From a checkpoint of a small transformer trained on Wikipedia.
Size: 10 layers, width 640, 5 heads of 64, MLP 1280 GeGLU, vocabulary 8192.
Each number is 128 + 32 x the weight over its row's rms, rounded and kept within 0 to 255. Layers, rows and columns count from 0. Numbers have three digits each. The size before them is the row's rms in percent of the matrix's.

# layer 6 MLP down, 640x1280, rms 0.0525, rows 392-639, columns 128-159
101:128162113107128200133156131111178101090135140111167089181169114154131122116079141140150134138125
099:076176137162172127120123123141108129174122143097145105188119097159167095163116142037163150120083
100:138134089058117127181116160082095082134138088127106180141192132142115140177129137135191127076141
097:090120102165152130085184158117102111132136110186173113131089118139109125098140151147143143139137
101:110162145165168147130130127174151151166104151131130108200065084109150163133125170135118200139143
101:116109130066131135116094115117159089115151129107144142092126123149155102156124090119147094107148
097:105136129101063125106110131118114115165149040106145106136140182165157154188155205187168191082170
097:123099092107121174168195118126078130152191145110143079096064166125128093156141138123095115099098
097:095215103087179133143119151114140168135111068051124148132203135111152159082135150156120089128163
100:151116113065059224119150208110142148122159101139094189111138128162107079119114104128165113135117
100:215137146087150100104111145095164077123105100098155058093051078128100189129163111099135199074110
114:105148198128207133124085128100162128089069134164119088127037168113081129067128091090124134179115
101:152104168046119160120073118093147122142086156157171119131095138071102185193139094159166186124124
101:099148105142179116148079143091140142126156117167092155125109144129135049025180154134118081174169
100:139121092096129089153174105191100202131161158107126141118181099166123072116161129114142137106126
099:131156103214157138070163101094126149096120142122157086192084118139149138142126135137135133100116
101:151120128116141119104079143150057116083131122132175138081121117132136161140136099128074115127163
100:105102182127177167057081127121131148103113132075132100147149141104162174139159108163137124203126
102:142174129131086131089162146121073096170175107109089128092150130156112137119146225171158110105130
097:101078170165075141137140156131120093145158112121133102133100147111151107101136204176118115116145
101:079164171125143156103112093133092058136116109165131112130124152084131126147203126105121149133159
098:160069127152134120179139103130130152137122106136129138224155109196145149133155192140165168132119
100:196126148131121085172139104136111130135097100009154144113110097124134155188097066078123151086098
097:084152123132122143095168080122148121160135137128134066128103128159133106103111128148220145137096
100:143147134086112065163102107133149123112110101095081147145164125150162149170151093112066126130104
092:161092107085175112129119131138146122096114103116107097165177093101172080146114129121148108118173
099:121100122088133111106167179086066147121147123138141091186069178160108099100077107176078196129150
102:134109103133105118109106055080094155142085160123108126170129142105149123156161159111098100091175
098:129133148140128150080121145198119105136104094174107064112147119172039116099113071104107097162208
098:127064160120134161185180178115149137131149126148124115111135154121128175097174113174148125110174
096:079127155167169170064114186050116130115054161147158076157115125110148130143193099119155133117148
104:166165092140115158151116087121146100063211111117097162182204131187127109166122166170091115121152
097:158159126187112128139183089150140138126148155092177110106078162117122146119179136174149113154105
094:171152165167121118141158161113112123109188135116136174096061107116096149086163130088160126165090
099:149122088118173172085046089169115168101164133141150150118137110143191139077125157137154091095101
097:133117135062134177070126177181166114157124147115108109205114099167109124108112105155096100056102
099:069155107167120130147158168121159142166102157100110149121120140092109077160127141080087146142092
098:042141156108171090075095146142113086174078087078129143121165118131125115158126064108130112093159
097:141159103087122090152092126087119132128112162091146165083113139109148028094107187076122169092126
101:153117122063115096119157047107168132114174153109157141118112135090080124081106111180066100168168
098:063126092164175136114085123113166104036122120160096133144149126164133079136079183117105172098106
100:136100153101053105098186131156109137075151091105064138154097124151125131152133108113109113136160
095:094111150109159110093078101079093059123142088152137133073098161125141109158130087113095107129143
099:136094123155074153146124105172113150128198106118110143158083134134129057085120213118183115147123
095:102103145130123136172125139123140150159127085125103127132075147172146117114153139194065148086151
098:148151145042135130047143090093127150143125073074113090136116129139158106172129088123114120124079
102:122115065150164093233046151135105120111112108149116154134132182067138112176161122156096170122103
101:168122119143143081080140072156082139152142156126065182087190160159115168165137117143136126161067
099:152101078142148106058110097150130112185060142170143115179137156181101141156219098168120135124079
101:064144156109121097187199124143136152109119081089114146146123140088152153059119085094164087131159
094:148113105163181071149042102185098125126060168114105109137108147143122139099032120167116159170143
102:128204136082033109168129125155145110077143092153108137137173081155087185110118166089166162122085
098:105141110131102068161130163114119137149123153145151147113090156150123161129137149118181047157101
098:144058088119101112141147130104116106143091150128096124127139165136126091134128042148159137063204
101:147080120110079227071110136141121157157135082121127147132156111127110143162143127122094144106085
094:094152114127110133098128147086103144176080127077110078108110119128146169144173099149136115184110
099:133203153213123159186150138129122162196143097101113131130094193134132131117140170149122149207120
102:100114167111125134131119134111083140084158117127099135100135098145149188144091035136137155110097
095:147127105173068124150084161098116152144112088113103154183121098156089117096141108177122127092157
098:093132146124116151122154118200159166126111159154116156054121182077149075183142177135149148138132
099:139165130091164154108137146087092177102105122143127140126095113127161110166145159188109186111102
110:094178114101134156103100083116101142072151138157089146140155035186129177154100129074158078095162
103:126128122071110101102105129080107142164182151114121142120139107126133126148152126157124040177093
101:172108133138173133158111116080118128101160120171127095103106099104142193144124143151118084114135
098:129110084144128136127120096139129101129082130063064095142103102140156140159127054137127096138075
099:129150157098147108129132126125092136125075150175110162140069160130103127085143121084103104111113
099:093128155144160148109122106071164109112082138128087137145139110125135066098134152141142108132094
098:129130085123118080125140116105175092150115148096184157177145104120110139148095000114175155137124
095:085101126159134133148144076173157158106128125155136134083191164129104124119150088111169144166115
099:100110128140111058155138129131091083184121189165145156147148153125174182059141073104102149166112
093:115115126190120115089123142088133149141152140117124130160097154141139117090158043145106043128103
098:160088092139105092078104115170139103138113201072098171134141124201172147122144125140111143081149
100:143129122169180154118136093102170157133120161130136110094117132123194138128159094070116152188124
097:109074161149118151174122142141047122185142140127080164067144099135130109072202071140078093117153
091:080123073144141183114168118102104083107151154135157126129158127151141168117126160139119149094131
099:115121121128162110156095108133135117168118136138168167169147136129153079119110164173154124117121
098:073168074136136106090150176118111105116142096080102093098127111189150119166061119159131118097145
099:151177136167134120076112097159175149149066143101126118087124164104134170111113172129154163124198
092:140120125139120178179108131111086140163163132125121126152094120109130083078162097136134121180094
106:145108154135143167090112061137149144129135136217152085126108158172067153108125097107145075145148
106:092159067135089114147157183165125224131151136109106140094122073131146147165179085120144150128142
100:082133154130106104090168169131080114096062129084132097116150137100130088121119133088035152106101
100:173183108094156091137162158138163118156091107122153144107127171093128139118138128182130099089169
100:188171081073116129108147153149124096078071135139136063119193128162121111154094067127136128074147
099:095075137127141160088112134134127147131152127143088115146090156120112127179068108116127176159123
101:151131149108111136134181133137071132123146132178135150046123108168113085182106127121105071080141
098:114087082150120163160155148157167112112071120102183111133097136074126179127130133123107084132084
101:171165097051102171082109160143124136149149140109138100092110111129124161113147195099118095152107
100:167072118143171144109167129112098107038187111079068115077153109144172112162169191092098159116080
102:117098117148107122121101166138106125087188141129142120137096144086066094084096169151129130142103
096:099147129135119112171130142147086159167095176097141143118137131078141119162152149130060137073113
093:130079124106131106134078106151144128145108082111133133099169118185146139156135122128153138128135
101:124160109110118098187050121128178109120166156141107136155142122113148195100198065170116111115156
098:098134121102075111144176144113084199144082162100164119114104145127193093117137057177130176159100
101:134108151134112114137113116153164150182067156176154143194109088172140112160093091162131157215088
098:150080159154112146092122128128102153071130127181121203143111075130173159073136136147000150089172
099:127129158171099141151142109139156103099162131101130157074110144149158190118134061153134147097245
095:148128158128063163140145135100135113154140129150132123139083157129111162152091160139163119128079
095:120164133112112124152129076100157095144147060199168130169106151123172083144117165119083123130092
097:146175116100128079130169107094149107173086166164157109147156098103152129147105169122134116163118
099:117080088131173138143175174129131120081142164108112127115100168092110127125146168158099207122138
100:135103137078159125163105135134105107128136170169127156082113098141140094163110105210158107130138
101:184188108106180131175136101159160151126110111124122125135155136148123171079122177127103140122137
098:107131174074192084044134138118107151119129120134118110098149127128175142135167096111132165091121
100:153066127137087137046134147116076142071121120112149120154125134131185120101142129124105236205145
101:045140106141123106187163109182164147148160130131118118122157115116107141105115142096133048066125
098:101092151162145156154076151087137067149132095108109185147177144099125209128144148141133068105126
108:118104096104144152141150134134081166132182126081122135049148106105209072198139116132105135151135
100:142092097063193177070095175107149118124155196146104127143142146089111145174104128115115062052127
094:154197091158131094075112134129138150199100119125091158076113107139130094169170156121131153144100
099:094151081105141134162143127117171164149089113117147041136159148153090147170164132155124089147125
097:120064115103080171101167087191097147141121112161144091094156103148096102159090202096103140165105
099:212119136130164128138113133116115154141074072192066140143136128123098135110183141208105123124092
102:137111124078125139147059122072101120146157096092157109114091096037121130104116141127123159097166
100:081144159152112122107184246134147159098211150109109147157172111032119152069102120100125166098145
097:098134078067170051107152055127167134096146098140128126129187159137159123148130171047083131135127
098:114109082157087186122128142183117128103123099086100161194204122121109101072122115146198103139120
096:145117131095149096127102139125102082127093144156152147145107176142102109185124203164125104200127
098:135112110171136134148195144101110153153128109139126136079066132234111115133147036111123165186145
101:150091090085128099138094160159188175179106122145146116124042070139063200143169105085058162112091
100:091107044135141129129124129177096105126116108073090145112155126164149123067170114129143129160136
100:106171167082151082157146095098127125095091138086123152098083108112058102219182100058148119116157
102:154151118119179116133125110112114091139124185147166132078126094101077093216139136090178171124173
097:166145126106127086109083157168155150102110177162155109143142154171092131180114181116127099137142
096:132086127116189058073141114096150148134061149176149138148182169166108079125182153189107154136130
104:085126163157148038147142137127127129091112135156155099145113129086102108064141125122090036079178
093:142128153141086106063153124165164123097129126116142150113120104141142119152155142097166171130210
100:150110158175153081128130100120079146084094152130160072135178126187089125140089099114133113141144
099:074123159141221046192128053079159100143105097079115157131137116136084148173197084135123135123130
099:097156148103051133201105087077143153114082104088143142123078140139052083162089152121105129152173
100:097114181101118162113078147168065142096099129156105161134111167149103107136115111109190131168069
100:099135120140128138134166061113171179113084137089141141096133156052100062121101175126128127146162
100:124140084130100133185102179131151150128165131194112081105127119220136161203168155116110196150109
100:109117093147092157156126129114118121118116137136123122070106114153171128192093154098120136166121
099:127145161133144112163112037069187154134104118118115097117162137162169170122138167173101128062091
091:122115139084079152159175172146174111141091187152160099155156156136107126178114139148142153156105
101:149108138144130088078123098183162159077136096102072133137088123207122115122069116074117190117138
100:212117163117093063133121115136093138111119068132120217117100104150174156104123147132150110144168
101:073207109156130125113165087033088108060107126139175111167132117120132138176109150153111117184073
099:087113097084166121140098113178116129139093144107127143103131116156143157157171119136101130105126
098:133069169088118158141138140109094113081083145113117102124086129128169144084093112099093156119118
096:138157155142135160108127177145136177121146126136107132070167128130139175086181225119098113100122
100:130159092170165120170116101139158085101120129202121116117132145229120080106171084165139156169125
098:152157085086094132031094121149154113118045142192090148140085145099078100147166112121127096126139
096:152093105095139141182151163160085154102156113159129147114167126136093116133099142162178128077097
096:167099162140138104080126141108163079153206138156140109168147145168131110094129170097125138159193
101:102166159106144117055134119131171138143130120165114171116103158103141096156147109091134135132198
094:150180223116125159185148087110114122097187129103152128144111146142133133164085096125163115133117
094:206087101121148094066080147102101131139109087138192197147074140169183119067141171169166138126191
097:132170088138120116118149058128154148079151156109092201158164124166153120194071109140150129172160
098:146145172108093159116106135079103121114210170064126114094093104175178096106097085101124098129114
101:082097139146158056127045144085142148068117082121127153098177163124094164115109070097126113107161
100:073133124116125135111165123130144136123154097113107134127162169168084190069131158163194095147200
102:060147103122119119170145134167169143145177103197138122140164106158135161102203149127091125120130
098:136110120153135166124199158168107106146124113130121098091156126133093149128100059146169123099144
096:106176193155136143061110050085142180046144134102123046184121127150158091125133131116095209100161
099:044138095122123155176175152112159151222085126113122139144108129158135148114165098157155086124118
100:137119135180186148093140157141093111112162118167132061096132102125100129156129166134130147167083
099:127100150127153133172118126155170135082158079137128144141055142096136160106141147111114145127160
097:124187120149102126129159127072126185139167092128113184100139144113125162114113083138045115146145
099:200072149125064123176159125179115109047131103091090145093102094138150187134111104122165149079068
098:120109132090134116151147142108129095099137144165081093160158109190128117100182134100142164144132
190:124176053121099178144164103103074172130223131086128157105210036125117145147149123108129118165123
096:176155142173153114138114129141119160077142175188125098098098126195166159107109156119130165138155
098:131133084085101121122150105118117114109128106169142121141128121104146120112144173099182187055185
098:132134126107117136140142147144149111121114110139106112123099128132144148128101133156095144138126
095:131118141118120101107082110084132129120116130107092052110087133150163125142169082129163155096156
097:140136139166127157060109127139131132064088084127078043094174123168112090176125164123052111092164
102:097133093109111181138097131101148148142141117095107102136143084139136151128104071126116168149170
100:107161131144101120077178106128122151152112104091172133204120078064133127127140101166142182136114
099:083122133092128113106134117101115114113096170189146047154094161097096133137090190119160173181167
094:094069134116120191121161196163130051133096087170125109134124119096119151078107142120163110075115
094:147146139124173115157113135095062071174174106123133175154127145137166115151122138125090080160146
099:091044159126040121098122144050179155139148192159137123140085134156108185166086135177144151106155
095:169091149102157140130091181168074097085115149132142161100122129154052128128154089111101133078169
101:132140130107094136120146086115135103150147191127117094096123156127167190164080085185128118160106
098:104172136116121170142049166159193141118114110054180100110141127099114124111155170155111143097072
092:111129131154099114168113129136140162099084144127131156090102145103137157148097212093111127098112
093:185161145168144157229117129144165141130118100147149115090121140179144153104151101157058173160122
097:173121139063049176091108158129150093135054095115172107100115136095104127079148149093144155125145
096:078127158147068068126121148085112154143078137119113163125148122112108145145102174143159131162117
091:108128118150124125161151096135054117151164089133142162075153125136110179101141128115068111184097
099:125116144088044078109095090185119131126104185176133149149159160090141139095134101126145092146062
098:111104108104100214133186170163111115109105172087142105106102137119151144105157202139118145119102
100:110121161137105093153105114169087082117125130143147148103191158108140149081117103064156094186117
099:114125128159125194112131142147074112119081170149142118143151146150116074089187092148127131169168
099:156081084113147125100179127154132193164191110171146118146176171135097109062128161181108074193112
096:074134063161123177163152125145130171119121130164180097167149163118126117146133140093121170093148
099:151121108149137092052132171080163076112074113113116159140128132170164160136168170108085101129137
101:100089124135142050124053155132067115069121154142117079081141112136124135155134122120058071088128
102:130115112173131148137116087107132138153169124113053072096149051082131191177197180152119151134135
098:199136142154152111090098150094137201144085115090184106085135124118124152196156153094145173150149
098:094158091120096139185161114174089144155137100149108133104135094177137118112165142126079147173136
100:165132094143150097031147139089133073106076121128152118153116117126121149128126122065104202143114
100:097156131166157145183208122131150186102156115085075121104171147141171087096095171185134116119117
098:113093108138146128120124097090144072146109226119167111123050114109123110112103134162155141111094
097:137106165144136128135128077146130133087093128115112120122146100151110111107090132119141200171089
099:104140107120132134082124078109138133128117126107140129159090138087072122099115155077146115145121
101:110195148125085164159102183050138125137098126168152131095126053121093076163113059121137135152108
097:111117151099105121106082111141193154120070030176162170105078152101075125058099132148107179210078
098:135098176123148111125127126126095139061077193121096141124143127092124159123144127134110122105098
099:124131139171170178141134078104123138097109165119102140174120138074133110058129120095123168150119
102:120115138146120096164091145095147167181106156162112114095103158120049191194135101130054164091157
096:163136142157108112118123153091155198175162104157073109072150148130102121095147133089157182125099
098:079159151116179128152036118140173092143111182112129152096144185135128126157102126127072132124077
097:140141146108119091120086111120116099128097135109121152126145164129159097094153142123088148152088
097:123125098143078161078077167115124107157153152148142145197095145158173137136136183161189141109092
103:099138108105102143167127111123171159121159114146116124124143153116146126099120169102216136125158
098:080076122125172134101092082155122129133190128104111172142129164119155135126126150084093143153102
093:169124073124114109056083132098125124151153141070145099165153110123163053092139151124086095116082
101:118102155174124135130101184164156146085095164108175209133082147065147117090148128157057117099122
102:119123114116104138168085120023132165106148124134161167207161092085168106194125098152105149108081
100:136114146128102163163136164161081140112174139109064107119132106182146105065116161132103160082136
100:108107137122130121167137130144117143076104037089132165146182127109151161169159133137134082163145
098:081123149163125082093128135136136122139085132108119203150131125114100117126092095129094180099151
097:213120131076151155093082118145116148084133087102161094041100169162182136132179155179096150123139
101:151165093112092097136061133111116086110125128122119100107121156135134136176124150133126136133148
103:135129103108075111049128153072102099122129137115120121128144146140125040111151152144096105175179
094:134105077160130117124076114179101149159121167111118189159138141148144146155138154133098160155125
102:166057138151131141179145130059121060160079150137140166174134114143122097136117164121131105097138
093:104173075155099089140098143136148127100163131089126115091145142167142095112151142080126150052186
100:122147127072117178178155104191104059128080163120141157099105105074123105124103189170143144184145
099:111131134098144140119181098085103137086103149117108132117165139108131149134150079106067047146106
097:111150096156153139157128085110198111165060122091107134159128122147122087146129125100129120165094
104:178112091160053098144105169142153156147106132088114146064176103103075154122152155071146159146113
100:163106073165127146137144242151115126162113133091170107124104118143170142108058108133104117220149
106:113185084110093193135165157081069126115166096103123078121113029177188118185150121106116130136154
099:127184082136119167153133153138113117134070158089108085138125182136130131154133131102138118144105
101:100113168171119156096175146107077112120095106128102116115157107187131175168121129119098147120125
096:119187081089147114153149094129158185104107136158156105103117137094105147116090195130051135171137
098:133152129185113180107123089141147143175099105169117105032141108113167159144172214142134160120146
100:179102130213132146119121071187153126121122179141070154153154159174113116138112161113185116139107
099:151142098121206114120121132130096156187143105127098140122095109148129143128162108139123151115130
092:124137167114096061112080155126095113111089125175168088105081152107128123112114144112116166151135
101:120132110083148120094167095154100102080100171096150166157179136077120115173114116147160095104164
099:098181189145169154062145129078139063180081083138139111081087127150167113124127149132111100100158
098:101154084233140094114138143054083184107101128112153125125158104135148105119160193162142171172099
100:107126148175146152165098085179177125086166099121106107128132125110077100092107141096140171114121
097:163087090076166110138116133153094128127090173143121117109128141199176149037151115126078123159134
098:087140117165167182146135142155117127131120178155127132172138144115135067137067102116130146091092
111:139119055133127133139121160080145164172151114107137101128170076133164141219159147086088118166159
098:058144109075219214113066135144110104131217114142145137147164121123125125131153087170143086113150
099:123113116156204105094126057067137134083138151097110117057115151126128127100156123152142110083132
099:116167119132153141110127111184155154092100093177125064134144115113118140143118073097081128133154
097:123068211104129105124141108092153127106126103117106096129067115095103086067126110105125149120136
099:179160086116097111172101153122133092095147074138140083255114147215134120188168105161113127102172
098:164111144090137174068155123118064122139187118094182201022092122131091103148165120122138183106133
096:170120115167146169106147177112163141120138122156121152138166084154137142062111157159181116142165